{"head_dim": 64, "vocab_size": 512, "hidden_act": "squared_relu", "norm_eps": 1e-06, "positions": "rope", "rope_theta": 1020.0, "rope_fraction": 0.5, "qk_norm": true, "extras": ["local attention windows", "value residuals", "hashed n-gram embeddings", "an embedding shortcut", "learned residual scales", "skips across layers", "capped logits"], "init": "uniform", "init_std_qkv": 0.0327, "init_std_up": 0.0327, "optimizer": "adamw", "beta1": 0.9, "doc_mask": true}
Each number is 50 + 12 x the weight over its row's rms, rounded and kept within 0 to 99. Layers, rows and columns count from 0. The size before them is the row's rms in percent of the matrix's.

# layer 2 MLP up, 1024x256, rms 0.0493, rows 562-616, columns 192-255
101:74 51 45 55 55 38 55 34 51 22 58 49 53 59 52 23 39 52 44 47 46 30 62 45 43 53 39 40 50 68 57 53 49 48 46 24 41 34 62 48 49 61 54 35 49 24 47 54 34 67 53 62 59 56 80 48 43 54 32 48 62 44 52 50
105:69 22 44 53 25 35 45 57 59 38 38 37 56 43 32 42 69 37 49 48 64 36 62 54 51 29 55 61 35 50 60 51 55 16 46 34 48 50 58 58 47 62 41 51 41 56 66 63 45 66 38 37 69 42 52 55 79 67 54 48 49 43 41 57
113:44 33 52 63 50 54 42 43 38 47 58 56 46 23 70 49 50 56 29 31 61 53 41 27 47 42 39 67 36 39 37 59 39 44 51 43 44 59 50 46 40 51 60 48 56 40 52 33 45 50 26 53 61 33 58 31 53 27 30 59 51 76 46 71
095:59 55 52 38 42 54 24 53 40 46 40 47 47 36 57 55 63 69 27 60 62 38 40 60 84 46 61 48 29 51 78 37 51 42 51 37 66 47 39 50 50 39 40 27 44 37 67 39 58 59 44 52 46 39 59 42 28 32 69 66 54 47 42 42
101:64 38 62 59 21 52 54 57 54 40 60 53 53 47 52 43 20 67 42 59 48 32 39 59 70 30 45 45 38 62 58 26 51 46 47 37 43 67 47 67 57 42 51 41 42 43 63 71 50 49 64 60 41 55 38 46 35 54 60 66 38 63 52 44
099:54 35 54 62 61 52 39 54 37 50 57 53 68 58 59 67 73 53 33 26 49 49 41 62 65 41 61 47 49 48 50 54 44 46 67 65 52 59 57 53 27 60 50 49 64 53 53 71 58 83 59 38 49 60 66 39 51 61 48 27 57 61 45 64
101:50 55 46 56 45 55 55 54 38 33 36 52 63 51 41 48 67 54 44 34 46 44 62 59 42 54 70 32 58 37 66 30 55 41 49 49 67 51 52 37 58 65 46 51 50 35 82 54 78 50 52 36 51 70 75 59 36 49 78 44 49 42 46 57
098:49 47 53 61 49 53 52 61 43 63 47 39 42 42 19 48 72 51 41 26 44 47 63 64 77 45 45 58 53 54 66 34 24 44 40 47 54 51 38 68 30 56 35 56 40 59 41 46 69 65 45 44 44 43 43 71 48 40 66 39 47 28 29 39
095:76 61 42 56 68 35 42 70 54 36 59 61 23 47 46 46 75 40 43 51 27 38 48 58 43 69 49 52 30 59 68 58 28 36 61 38 39 46 68 46 52 57 54 31 57 44 60 70 32 58 48 51 50 47 51 44 72 31 49 49 53 56 26 45
089:76 61 52 74 24 58 48 51 38 44 50 49 48 60 57 50 37 69 64 54 53 50 54 36 66 49 59 41 71 49 57 32 52 50 78 78 60 54 65 57 48 44 66 56 53 50 41 57 54 44 58 37 45 61 67 35 54 56 52 57 61 37 46 52
096:46 64 20 42 44 48 36 65 47 54 46 54 52 63 59 50 46 55 31 49 37 19 75 48 54 58 42 42 43 78 31 45 53 31 59 79 52 58 52 41 42 40 44 36 49 45 60 66 46 48 29 30 28 60 55 51 70 68 56 70 80 40 41 52
097:45 42 59 61 35 11 51 44 49 43 47 57 53 31 50 37 41 57 57 66 39 55 42 58 60 57 67 25 47 43 28 70 48 56 47 62 42 57 53 59 28 30 44 34 35 39 61 29 66 44 54 31 58 63 42 50 56 38 27 42 38 65 71 73
104:31 54 48 54 57 64 53 55 38 41 62 61 49 35 56 38 69 43 46 25 43 58 36 61 46 56 46 17 54 51 50 54 58 49 58 29 35 50 46 67 49 52 66 48 62 47 41 37 48 50 51 53 62 50 51 58 52 43 51 43 33 52 59 73
088:50 58 44 59 49 72 57 70 33 45 51 54 34 64 56 46 85 57 29 59 73 56 31 59 56 29 83 37 30 44 65 60 60 41 52 66 43 57 36 38 45 42 55 46 70 55 70 64 44 69 48 36 60 39 48 44 51 46 74 39 30 30 40 51
101:42 47 55 56 43 35 55 49 38 45 47 53 51 39 56 54 56 38 54 27 61 31 56 61 57 47 53 40 52 54 49 32 59 30 56 65 49 44 55 57 58 54 37 33 48 40 59 28 60 57 57 32 47 32 41 51 57 45 49 49 51 65 42 53
107:40 37 50 66 39 55 50 49 26 52 42 60 41 37 52 74 49 51 48 41 64 36 40 47 59 46 61 69 45 36 46 57 45 51 48 60 48 46 58 37 57 81 48 56 61 30 71 31 46 54 56 59 58 34 43 52 48 39 57 35 40 78 62 38
090:45 58 73 47 37 58 54 50 41 53 43 66 52 43 50 48 37 69 64 48 41 48 57 47 33 68 30 61 66 30 49 55 60 55 78 59 28 56 53 52 33 64 62 61 46 46 38 41 65 65 51 56 67 40 53 32 66 20 38 50 44 64 69 55
085:51 42 59 60 43 31 45 43 39 51 39 60 39 46 47 35 39 69 50 25 60 44 76 39 54 48 53 53 49 49 49 47 51 41 71 46 71 63 58 46 27 41 59 43 41 39 61 57 50 38 29 33 53 65 37 43 74 55 52 20 44 51 37 36
095:69 54 64 65 41 36 43 56 42 22 44 67 51 68 61 31 43 81 26 49 40 51 56 45 48 53 54 37 39 42 48 46 58 42 61 50 53 50 64 65 34 60 61 43 49 34 38 58 32 73 46 61 41 53 55 42 69 38 69 37 67 48 65 54
099:51 31 43 54 32 55 37 48 40 20 37 64 52 42 43 48 35 48 48 61 51 49 38 36 50 24 50 24 62 50 40 52 40 50 58 62 49 52 42 66 34 50 69 27 55 55 45 42 56 68 48 32 80 57 62 53 44 50 51 40 46 77 43 62
109:55 47 57 43 40 49 60 67 35 51 59 40 59 38 37 51 35 45 10 21 43 56 54 54 57 40 38 56 58 42 55 50 50 43 58 41 41 32 40 64 53 69 40 26 43 59 51 57 34 68 50 37 57 60 50 53 65 43 58 61 58 63 49 33
096:56 41 57 55 29 55 53 31 63 64 49 53 46 34 44 44 44 48 63 45 47 35 42 61 63 27 53 73 59 62 48 31 46 42 48 65 27 51 61 48 62 49 49 41 61 43 76 38 58 44 70 50 70 35 59 62 56 53 58 42 37 70 55 41
097:66 67 49 65 49 43 40 47 48 35 52 53 45 52 37 67 32 63 43 44 46 58 52 37 49 52 60 32 39 43 45 57 37 33 63 65 61 47 67 42 52 10 44 41 28 56 48 30 48 56 56 57 55 52 45 54 51 39 55 60 43 84 37 46
102:45 37 59 65 50 53 35 64 44 32 60 59 56 50 38 73 50 52 22 62 77 46 37 70 61 39 37 43 41 64 46 37 49 39 53 42 41 41 44 47 49 43 53 56 36 31 78 53 61 56 49 53 66 31 29 49 79 56 55 67 63 58 56 49
089:24 46 54 61 38 39 52 31 38 48 63 46 37 38 53 63 53 43 49 54 39 66 53 61 55 41 46 67 43 47 55 50 53 48 41 46 46 56 62 40 46 39 74 67 97 66 68 65 65 46 64 42 31 47 44 52 30 42 34 42 36 59 55 72
097:69 45 48 64 48 68 59 56 36 47 51 65 58 39 46 48 58 57 40 51 44 54 56 44 40 51 58 45 56 61 38 38 65 42 64 54 28 59 45 54 46 49 42 57 45 57 61 45 61 33 34 26 32 62 68 39 62 53 64 44 45 37 46 62
101:44 46 54 55 56 51 63 38 54 42 24 55 44 68 63 62 30 57 46 31 42 34 73 62 32 50 45 29 42 40 55 62 43 44 48 48 27 70 56 43 49 60 54 30 57 51 54 69 57 67 49 51 55 53 52 53 51 32 67 48 41 52 66 40
091:58 33 51 70 53 28 40 40 54 57 49 57 25 64 53 54 42 60 32 33 56 53 36 58 23 52 48 44 40 58 41 47 62 45 83 48 55 63 51 64 78 37 38 36 49 35 73 33 57 40 39 45 71 36 41 62 41 38 44 34 33 41 65 37
103:56 50 62 59 58 70 46 61 36 29 53 52 58 47 50 56 36 42 43 61 45 54 31 46 58 36 45 52 32 25 47 35 54 42 49 35 44 22 61 51 66 64 47 55 56 61 44 38 56 46 30 67 47 40 71 36 26 56 56 60 47 67 64 41
114:57 49 50 75 43 51 53 50 41 65 32 38 60 47 48 36 71 60 51 32 32 45 62 81 52 57 41 53 41 47 56 60 41 54 42 59 46 55 58 59 52 39 60 54 42 30 47 68 41 64 55 46 36 44 55 57 46 60 39 24 69 48 66 50
103:57 45 38 53 51 25 60 50 49 56 62 45 46 48 52 40 37 64 41 44 65 27 29 45 61 49 25 34 64 70 45 39 49 47 62 40 39 35 68 44 46 59 40 46 57 46 44 49 56 71 49 36 71 64 36 38 63 27 48 47 63 41 49 42
095:59 50 36 49 37 53 62 41 51 50 48 66 44 36 38 51 51 44 48 46 25 31 61 63 58 50 65 48 31 46 58 34 60 31 51 83 61 55 43 39 45 53 58 60 60 40 97 54 50 54 32 54 37 44 69 59 51 34 74 58 46 51 42 54
107:61 44 29 69 60 61 28 64 59 32 50 47 55 36 46 44 49 75 42 67 53 52 39 48 52 27 55 20 36 62 45 39 60 31 61 37 54 74 67 42 44 27 55 59 45 48 62 52 52 42 68 49 51 50 33 53 40 60 67 59 47 41 67 46
093:60 49 51 45 68 74 55 61 30 50 60 38 19 45 39 55 39 51 46 62 60 50 44 45 71 23 73 39 54 21 45 66 56 43 74 57 42 51 34 30 48 52 62 60 56 43 71 52 44 45 42 53 41 43 58 53 41 28 66 47 25 56 55 54
100:54 55 36 58 72 27 43 63 17 40 43 37 26 67 60 63 38 77 50 28 34 45 46 58 56 31 60 52 30 54 35 31 61 55 39 55 38 42 53 56 66 50 65 40 47 18 61 39 55 53 59 54 44 59 45 70 38 69 44 47 70 71 70 48
093:65 43 40 65 34 35 64 60 64 37 60 38 62 47 37 35 32 46 54 50 55 37 55 72 55 42 53 63 59 75 45 51 54 24 68 55 63 48 78 59 30 39 45 55 47 58 67 34 52 48 45 53 44 64 53 50 72 35 73 73 59 38 53 62
100:55 56 43 53 44 59 39 53 40 51 33 59 51 30 50 59 36 55 54 43 70 52 45 50 37 50 64 49 51 48 63 64 61 55 70 55 31 57 73 38 46 42 68 36 69 43 55 47 76 72 31 50 56 48 87 52 45 65 46 44 43 55 66 46
100:31 44 34 57 40 46 44 51 62 57 39 67 52 38 61 44 43 55 50 29 77 26 36 34 43 40 48 40 44 65 35 51 49 55 43 42 42 40 68 45 46 39 56 29 71 34 54 52 51 57 59 51 64 48 54 45 62 46 24 58 42 44 43 54
100:65 57 44 66 12 59 51 38 55 37 45 42 35 41 42 51 46 69 34 55 37 45 54 44 57 67 58 41 39 41 55 50 60 56 50 35 38 65 57 45 41 33 50 65 56 55 51 53 44 52 56 42 68 46 77 53 52 51 56 43 30 56 41 55
096:44 40 56 40 24 49 60 65 49 48 55 50 26 33 53 54 43 48 48 62 49 38 52 44 57 63 47 42 38 55 43 61 49 50 54 52 41 78 74 32 42 43 58 42 69 48 50 57 66 49 53 46 28 56 61 41 40 62 36 37 29 53 63 58
093:64 65 35 45 53 53 52 78 33 36 53 57 40 37 49 61 52 46 30 53 38 62 56 59 43 33 33 34 53 48 59 38 25 28 71 49 55 43 33 50 38 60 61 31 45 53 37 61 39 40 48 58 64 50 58 74 55 49 50 49 68 44 47 49
098:44 56 59 53 52 60 40 58 32 47 47 28 59 63 59 73 68 34 43 38 52 27 64 59 77 61 50 32 30 52 78 69 44 44 53 49 44 67 46 47 54 60 39 54 78 57 51 38 61 76 48 28 44 35 57 44 48 39 63 54 55 65 56 65
106:37 54 57 51 43 30 34 42 37 52 23 55 35 42 56 18 40 54 40 44 60 47 56 56 50 38 41 16 38 57 51 55 37 38 54 57 51 53 33 53 64 56 69 23 73 39 40 70 58 55 64 52 44 41 51 45 71 36 56 45 37 45 60 59
106:36 59 68 50 38 43 45 68 42 48 47 45 57 64 47 36 55 58 59 50 47 73 45 53 64 36 37 41 43 45 58 39 53 38 71 57 27 47 54 54 56 35 40 55 56 65 45 46 46 58 56 38 60 55 57 48 75 48 53 38 47 59 60 59
093:54 56 48 61 48 56 52 44 59 36 35 57 58 50 67 39 59 54 46 50 70 40 38 49 64 35 41 32 60 61 54 43 42 56 53 49 58 48 40 57 32 50 52 38 47 33 46 56 40 51 45 59 53 38 61 59 75 45 63 52 49 26 42 51
109:72 55 33 60 27 45 64 54 43 30 45 49 41 63 57 32 56 27 42 71 55 56 54 36 60 40 59 40 57 58 73 38 62 45 76 56 70 54 65 49 36 48 37 47 57 48 68 59 38 54 33 46 47 61 66 23 49 59 70 64 59 43 37 71
096:49 64 60 46 53 58 59 47 41 40 50 76 45 57 41 44 48 38 21 20 54 56 58 60 53 55 34 44 57 53 60 33 46 43 64 72 39 62 58 44 56 54 68 40 75 37 89 69 70 61 70 48 34 44 49 32 43 34 80 49 50 43 55 43
098:36 36 36 49 62 54 59 36 63 44 40 46 43 42 56 44 51 65 26 56 56 59 35 27 85 44 53 47 50 52 44 65 72 68 56 44 64 31 82 37 53 44 52 46 38 37 50 31 50 60 45 36 37 44 54 65 62 54 58 52 47 41 60 71
109:52 44 51 72 61 39 46 40 37 39 33 34 39 43 36 45 39 63 40 25 52 51 50 57 73 32 33 49 49 57 39 45 53 31 46 41 52 42 51 56 58 57 64 39 61 54 47 32 70 74 78 47 67 21 55 53 62 50 38 52 66 34 59 51
107:41 46 37 74 60 32 40 52 43 23 42 46 49 59 35 47 54 57 49 33 40 52 32 28 71 47 59 47 41 55 53 63 44 45 57 62 53 42 71 44 58 38 45 56 42 45 53 41 42 64 59 46 70 32 57 45 62 53 56 30 66 56 55 70
091:64 36 56 36 42 71 66 38 43 37 37 38 60 62 53 54 44 59 10 54 41 57 35 33 60 39 55 44 54 42 37 48 66 62 55 56 68 66 76 57 31 52 57 17 49 43 50 52 47 59 25 46 48 45 43 43 39 50 46 58 38 43 60 65
096:56 51 44 68 48 45 50 48 49 48 35 37 45 50 71 62 42 60 23 26 53 55 46 52 42 37 48 30 33 32 58 50 51 47 54 38 40 38 40 64 57 29 57 29 42 46 73 43 51 74 71 46 54 35 45 45 53 37 55 73 53 57 51 54
109:62 52 53 56 66 64 44 45 40 56 51 50 32 67 49 34 68 61 43 30 59 40 60 75 68 54 35 38 51 60 48 42 41 38 61 61 45 57 58 79 37 44 40 46 59 30 45 53 50 47 59 59 48 45 67 63 41 64 58 24 61 54 58 55
103:60 35 39 35 69 45 40 45 43 70 59 42 46 35 46 19 48 42 64 35 47 21 59 47 36 42 44 51 60 52 56 51 58 54 57 54 56 51 50 65 52 31 65 41 53 41 74 49 55 42 48 49 38 31 59 39 59 75 62 43 44 49 52 57
095:36 71 39 60 45 60 37 47 52 48 32 64 44 46 62 38 63 60 32 54 48 42 38 63 68 47 52 22 45 50 51 54 22 66 49 38 53 39 75 44 68 54 48 48 39 43 60 42 46 54 51 41 46 41 66 36 53 38 48 50 71 59 57 49
# layer 2 MLP down (transposed), 1024x256, rms 0.0457, rows 562-615, columns 192-255
101:62 36 47 56 61 48 42 54 72 48 50 41 55 25 50 37 49 55 50 47 37 55 44 42 52 38 63 58 62 48 49 65 68 46 80 34 52 50 49 61 54 43 64 53 34 52 74 53 66 34 59 37 45 57 48 66 40 54 43 54 50 44 38 18
103:45 54 50 51 51 34 38 52 48 36 48 58 63 50 56 38 64 29 64 38 57 38 60 37 49 38 53 47 50 61 49 55 51 40 48 24 51 51 23 73 58 33 42 49 17 50 61 33 48 79 54 55 76 35 58 52 61 58 47 55 51 45 35 49
111:51 48 32 43 41 57 47 31 41 79 52 45 53 46 78 57 48 60 56 65 59 53 58 56 67 53 47 34 71 72 51 50 48 42 47 56 40 67 47 48 67 49 41 44 40 35 26 57 42 54 55 28 33 53 55 57 69 47 36 54 58 36 88 68
096:47 30 48 50 45 64 54 65 39 46 49 58 24 44 64 62 59 23 52 52 65 74 25 59 51 55 44 56 52 58 46 66 55 31 66 55 46 33 27 22 45 45 48 53 27 46 43 25 57 44 51 59 65 48 51 50 25 56 48 18 26 28 44 44
103:43 51 54 25 61 47 51 75 60 43 66 43 67 58 47 52 49 32 58 55 56 39 37 48 53 47 41 66 50 55 52 67 73 44 48 59 46 38 41 84 62 38 32 42 44 63 51 40 48 67 46 56 71 64 44 44 42 58 58 74 66 38 39 65
099:33 55 33 29 36 57 45 50 70 54 75 47 47 60 66 56 37 68 49 56 51 39 49 50 28 44 52 71 40 45 32 58 42 54 59 42 39 51 26 57 51 63 51 65 43 55 49 54 31 52 53 60 49 38 54 33 65 58 28 48 49 46 64 68
101:52 69 60 47 42 26 45 41 52 54 42 51 46 51 60 45 48 40 39 48 14 48 48 38 49 47 31 49 55 50 43 35 53 30 42 61 66 53 52 51 50 49 47 56 47 84 58 61 56 39 59 49 28 62 41 52 81 52 88 55 44 33 50 54
099:56 36 54 48 65 73 53 44 63 50 52 51 69 58 62 61 59 47 32 46 62 40 63 64 17 45 63 56 48 61 42 53 45 51 62 42 54 35 56 42 54 37 37 38 56 42 48 61 68 57 43 45 33 64 67 68 44 46 45 48 68 34 50 37
098:51 52 54 65 53 42 50 26 59 50 52 41 42 51 43 52 61 53 55 49 62 64 58 49 40 60 55 51 37 30 27 52 54 49 45 42 65 38 53 50 47 70 66 59 45 53 48 50 65 40 56 40 60 63 53 53 51 35 54 72 67 75 59 47
093:43 25 21 62 62 35 51 38 51 57 43 56 61 56 43 51 51 53 51 52 47 52 62 58 60 51 54 56 61 48 59 49 51 40 37 57 47 50 33 46 31 56 57 57 49 49 52 58 42 48 69 55 44 28 45 87 47 36 40 59 56 49 55 52
100:54 26 52 77 55 71 53 49 55 67 49 53 36 63 35 68 38 91 27 46 50 60 70 43 49 73 40 65 46 50 41 61 67 39 40 78 46 34 53 56 50 70 73 44 61 61 64 52 62 72 46 53 36 42 73 34 21 42 44 37 47 42 35 51
097:15 49 28 43 36 51 45 49 45 27 55 52 71 63 82 26 26 45 40 43 32 36 62 56 32 39 41 38 32 51 40 56 57 47 50 49 52 54 50 41 32 59 48 57 37 58 61 53 61 55 43 61 51 61 47 45 47 38 51 67 48 51 54 63
101:36 40 54 52 48 67 62 25 57 61 37 47 48 44 63 54 55 65 20 65 33 59 48 61 43 49 34 44 60 31 55 52 49 55 48 51 51 42 51 63 57 64 70 26 42 31 51 32 38 55 63 73 46 37 50 21 28 61 63 42 21 47 63 47
087:62 28 54 48 61 57 29 69 61 51 63 62 29 35 39 49 47 68 58 52 65 45 49 38 55 68 34 40 59 59 68 43 60 49 43 63 51 66 67 38 41 59 51 62 65 59 54 67 62 39 66 62 41 46 52 49 64 55 34 45 44 47 63 63
100:43 58 48 44 50 73 56 36 53 55 44 54 55 54 54 72 47 23 35 44 57 31 51 76 61 36 47 50 53 49 36 57 44 49 53 75 49 46 32 52 50 50 45 47 38 60 56 34 46 55 44 43 38 41 44 57 37 60 55 33 44 48 51 55
105:50 60 48 44 54 79 60 58 62 39 44 38 33 53 49 35 53 48 76 55 37 67 39 73 33 46 46 66 56 57 47 49 59 46 56 46 47 59 51 53 52 63 60 57 52 32 50 34 30 36 48 51 46 36 29 31 52 70 75 41 61 44 46 41
095:53 45 53 53 60 43 48 57 60 53 52 29 48 49 40 53 73 57 51 52 52 70 46 54 70 52 48 41 42 90 36 27 60 58 41 42 53 38 60 60 38 75 58 71 58 52 46 33 54 28 52 50 56 67 38 59 42 57 82 43 61 33 68 30
089:43 49 63 32 43 61 47 47 47 56 67 37 59 43 62 50 61 53 52 45 32 43 58 55 32 75 57 88 33 48 50 60 57 46 37 62 46 29 33 60 36 68 53 57 40 56 43 52 59 51 39 47 41 60 52 77 40 51 53 74 67 64 46 47
098:59 56 46 52 53 35 32 63 37 62 53 48 43 27 31 25 20 64 50 39 56 39 62 45 40 63 56 52 58 29 41 50 61 50 48 52 50 53 40 51 50 53 48 63 77 62 49 56 36 33 43 56 64 38 35 54 47 59 59 41 46 58 32 45
099:29 55 30 51 70 64 45 57 43 34 22 48 48 42 63 49 66 53 44 51 52 55 51 61 48 54 72 47 46 36 44 51 33 64 29 48 50 42 52 41 32 42 56 36 67 47 35 53 51 61 51 47 65 59 33 64 40 30 43 60 37 73 41 54
107:55 56 64 61 54 34 68 48 42 41 43 59 46 37 54 75 53 44 48 34 42 70 50 41 67 38 46 75 40 53 63 35 59 51 40 63 62 29 37 58 62 85 48 48 44 37 40 35 52 50 51 39 45 58 52 59 64 53 57 48 52 51 50 53
097:68 43 57 46 22 53 55 47 66 47 35 53 58 48 47 55 32 64 37 67 40 37 48 17 64 54 29 40 56 64 59 58 50 53 32 41 46 58 56 38 52 57 41 49 63 32 50 47 49 55 56 20 51 67 50 57 33 44 53 30 38 62 52 54
096:54 36 59 38 51 46 74 35 49 45 40 77 63 43 56 67 50 71 41 65 49 54 79 48 43 57 45 51 28 71 57 43 30 46 44 52 27 43 40 48 51 46 33 55 43 69 66 66 48 65 42 47 34 31 38 54 46 41 40 46 62 48 65 67
104:41 54 42 39 43 44 37 57 64 43 51 64 45 55 50 42 48 84 46 49 70 47 28 43 44 51 39 54 48 61 45 42 56 45 47 37 51 59 49 42 44 53 57 59 59 53 51 49 49 51 50 44 57 47 29 36 65 56 35 76 37 76 48 44
091:47 43 46 52 70 58 71 41 36 58 48 48 46 53 68 28 53 42 59 54 51 41 59 57 68 50 46 57 60 44 44 36 43 65 43 35 71 44 45 47 47 67 51 46 35 43 46 58 54 79 48 42 39 50 74 43 64 67 58 50 55 57 50 60
100:47 60 57 59 45 56 54 41 39 48 66 45 46 37 33 48 32 36 53 61 61 40 87 51 59 47 50 48 57 62 46 62 67 63 70 55 67 59 58 46 30 67 42 69 72 28 55 43 40 35 39 49 43 43 43 77 43 57 59 66 52 44 33 59
103:59 31 66 56 47 21 61 41 57 46 43 35 50 57 44 40 54 44 36 61 40 52 76 31 58 49 44 53 67 68 24 35 54 20 39 52 36 42 38 65 48 58 46 66 50 53 44 53 44 52 50 65 42 55 59 46 40 60 49 56 72 31 59 46
094:59 65 48 42 44 50 28 56 61 34 44 28 76 30 42 39 43 62 48 41 37 65 57 46 34 35 42 54 52 55 40 42 41 51 41 73 37 60 60 35 51 51 45 51 61 46 46 62 37 44 61 58 51 48 61 54 44 61 56 27 54 61 58 59
103:42 64 45 37 60 31 48 29 46 52 56 56 79 52 37 42 54 43 57 51 44 48 47 40 49 65 46 60 45 45 45 67 65 35 66 43 45 36 58 65 58 54 29 62 61 44 51 60 30 39 45 60 33 48 46 35 47 45 64 51 72 54 54 44
110:39 62 75 60 74 72 50 37 42 72 48 40 46 47 56 63 57 50 46 38 60 41 61 51 52 45 54 55 49 41 46 50 55 46 54 15 52 45 47 35 58 58 69 39 53 50 48 41 51 26 51 31 70 53 58 30 59 47 39 72 59 55 44 53
102:51 59 60 49 40 24 51 70 64 57 62 54 57 40 32 32 43 30 53 68 58 49 50 57 41 49 42 35 95 50 63 50 34 46 42 34 43 44 48 48 31 61 26 58 46 41 66 65 70 57 44 28 63 57 37 45 54 31 45 45 66 32 61 37
097:61 60 44 50 50 53 54 62 57 25 35 56 48 61 43 60 61 56 52 48 27 46 35 60 42 57 71 31 49 34 51 64 46 44 45 72 66 51 42 51 59 51 53 60 30 59 52 48 33 63 72 43 45 46 51 53 53 54 63 51 45 51 45 37
106:39 58 18 60 52 67 55 70 60 42 43 58 34 65 72 49 49 41 78 47 33 45 40 38 53 29 35 49 36 38 63 52 52 48 66 38 65 46 60 26 58 51 26 56 42 47 39 35 37 42 26 44 62 55 29 39 81 61 37 64 53 46 70 74
096:49 56 56 25 73 69 57 41 61 52 21 51 68 66 38 44 31 63 44 42 52 63 60 75 49 50 55 68 57 39 44 54 60 62 48 30 66 62 39 44 64 45 49 51 51 59 55 42 61 58 48 55 45 51 32 57 57 52 81 59 51 36 45 30
097:59 32 53 56 46 45 31 44 26 49 47 78 27 69 43 71 22 56 57 41 70 60 65 36 52 38 53 55 41 53 57 38 63 49 48 51 43 30 41 55 77 49 60 53 64 57 64 46 55 66 50 50 47 56 68 39 28 49 59 43 53 38 46 39
096:48 43 38 46 59 73 46 49 51 65 48 58 64 31 62 58 67 46 64 53 44 64 29 44 39 31 56 40 39 76 44 69 26 51 42 46 84 37 46 31 53 57 51 48 48 72 37 42 48 57 52 53 22 67 66 50 50 42 51 34 67 44 45 79
098:56 59 59 68 53 82 32 61 49 59 34 37 60 41 45 53 64 73 71 43 65 54 56 61 60 60 65 48 37 45 64 32 73 50 54 52 58 59 65 46 44 57 62 35 44 59 46 65 51 56 41 43 39 49 57 43 61 51 45 44 38 33 62 37
101:40 47 44 47 42 54 45 52 66 37 45 29 58 57 54 58 30 71 46 40 62 41 41 51 53 67 26 55 65 64 48 64 27 40 50 22 44 77 42 49 26 50 47 30 47 58 39 54 50 50 53 57 50 56 42 46 64 54 47 48 30 50 60 48
097:37 41 43 41 42 71 58 47 61 47 46 64 46 43 66 63 41 52 39 39 50 54 45 59 55 57 35 63 54 46 58 61 56 39 49 38 59 54 48 54 56 36 47 45 28 54 63 64 29 55 47 49 51 47 46 41 61 59 49 41 49 68 69 48
096:55 49 47 44 56 55 68 58 51 43 67 47 44 56 54 29 25 49 56 72 54 59 46 58 42 43 57 61 53 59 37 35 41 42 51 45 37 49 45 32 33 47 57 43 47 62 20 55 59 68 47 28 54 46 41 52 53 58 63 49 36 53 46 44
098:61 77 52 53 27 28 59 53 60 62 52 42 56 51 35 34 32 67 46 33 35 56 46 51 49 61 35 30 54 58 42 40 36 38 51 49 30 60 64 34 49 62 40 44 39 37 40 59 33 70 26 73 47 52 71 63 34 47 77 32 60 57 51 56
097:32 46 36 57 71 58 52 37 43 45 42 44 41 70 44 51 52 53 62 40 54 36 41 26 25 46 56 62 48 55 66 61 40 65 53 74 60 73 48 44 69 50 56 58 64 46 39 67 57 44 43 38 61 62 44 56 66 66 57 61 53 38 54 35
107:35 33 74 45 49 59 44 55 36 44 24 60 38 37 38 29 30 55 56 46 44 50 46 39 50 51 42 86 46 40 62 43 54 39 42 45 38 44 46 52 42 47 52 44 43 59 62 58 56 67 61 69 62 34 50 49 37 47 66 54 42 43 59 44
105:54 63 56 51 70 35 37 62 43 31 47 36 50 24 42 61 35 57 52 56 56 56 45 48 50 29 46 51 53 59 23 46 57 43 32 57 31 55 59 62 54 46 63 64 68 36 34 41 66 48 58 52 41 69 45 52 57 33 49 29 51 43 57 49
095:57 36 54 34 56 50 44 64 71 72 35 45 58 40 45 72 45 55 56 43 73 55 63 55 56 65 31 57 54 31 41 71 53 51 43 54 37 46 49 50 53 61 54 35 55 41 36 39 60 20 54 62 51 52 60 66 75 61 63 52 73 50 32 38
106:57 40 52 31 89 35 57 58 43 45 42 60 30 47 49 40 56 26 54 61 38 66 30 47 40 49 66 62 53 50 35 61 50 43 40 48 32 32 43 72 60 41 50 57 50 37 58 25 36 53 58 54 45 62 69 36 39 37 61 31 75 42 35 54
098:39 67 55 37 36 57 57 50 59 59 53 66 43 44 43 43 48 54 54 29 38 40 48 32 56 58 21 74 66 49 42 44 53 50 63 58 70 51 50 56 50 53 29 56 50 57 53 43 71 64 57 79 64 30 31 42 65 45 51 69 48 59 33 45
098:48 47 42 23 44 45 76 44 61 43 40 38 71 52 61 40 30 49 46 55 33 70 41 64 37 54 54 50 70 33 45 74 76 36 35 30 66 38 62 46 47 29 63 34 59 24 42 31 29 46 30 64 43 58 59 70 55 47 42 67 28 37 42 72
109:40 41 57 64 58 60 64 52 37 65 59 52 58 41 21 51 28 47 46 55 43 45 58 44 64 50 42 50 68 49 42 45 56 52 44 34 52 50 39 73 55 39 45 66 54 76 73 34 57 47 67 31 57 36 54 47 54 49 69 47 30 36 40 46
103:44 70 34 44 46 54 53 40 59 63 39 35 56 61 26 50 20 42 61 69 34 19 51 58 51 43 47 54 50 65 50 66 64 54 50 66 51 43 48 45 48 41 52 54 57 62 56 73 68 70 55 40 32 45 45 39 46 41 64 62 47 73 26 49
096:61 51 40 38 71 33 57 55 43 60 58 74 71 62 49 61 36 57 50 62 48 52 58 41 31 50 23 83 58 34 48 49 62 59 35 53 47 40 50 65 46 43 51 53 36 43 46 29 28 55 49 51 54 44 65 70 43 44 52 42 40 37 54 61
096:36 25 51 57 59 39 51 61 64 49 59 65 60 44 57 45 25 36 47 37 61 42 62 62 48 61 40 59 45 39 40 35 60 56 51 33 50 42 46 26 35 26 61 50 64 47 66 58 27 46 59 46 31 82 30 58 51 48 48 64 49 66 31 69
105:25 36 53 75 70 54 09 43 72 56 53 85 44 48 41 64 58 56 38 73 44 48 37 64 71 60 63 31 60 61 63 56 55 59 67 44 63 45 45 57 59 41 61 64 73 40 37 34 72 32 76 32 58 40 49 70 47 62 48 58 38 57 56 40
102:40 28 65 36 73 64 61 37 30 61 47 33 75 46 36 33 35 32 49 65 37 50 48 62 50 51 56 47 44 71 56 48 67 65 51 60 47 50 40 63 38 51 55 53 48 49 31 43 65 69 46 43 42 41 42 56 53 36 57 68 68 48 57 33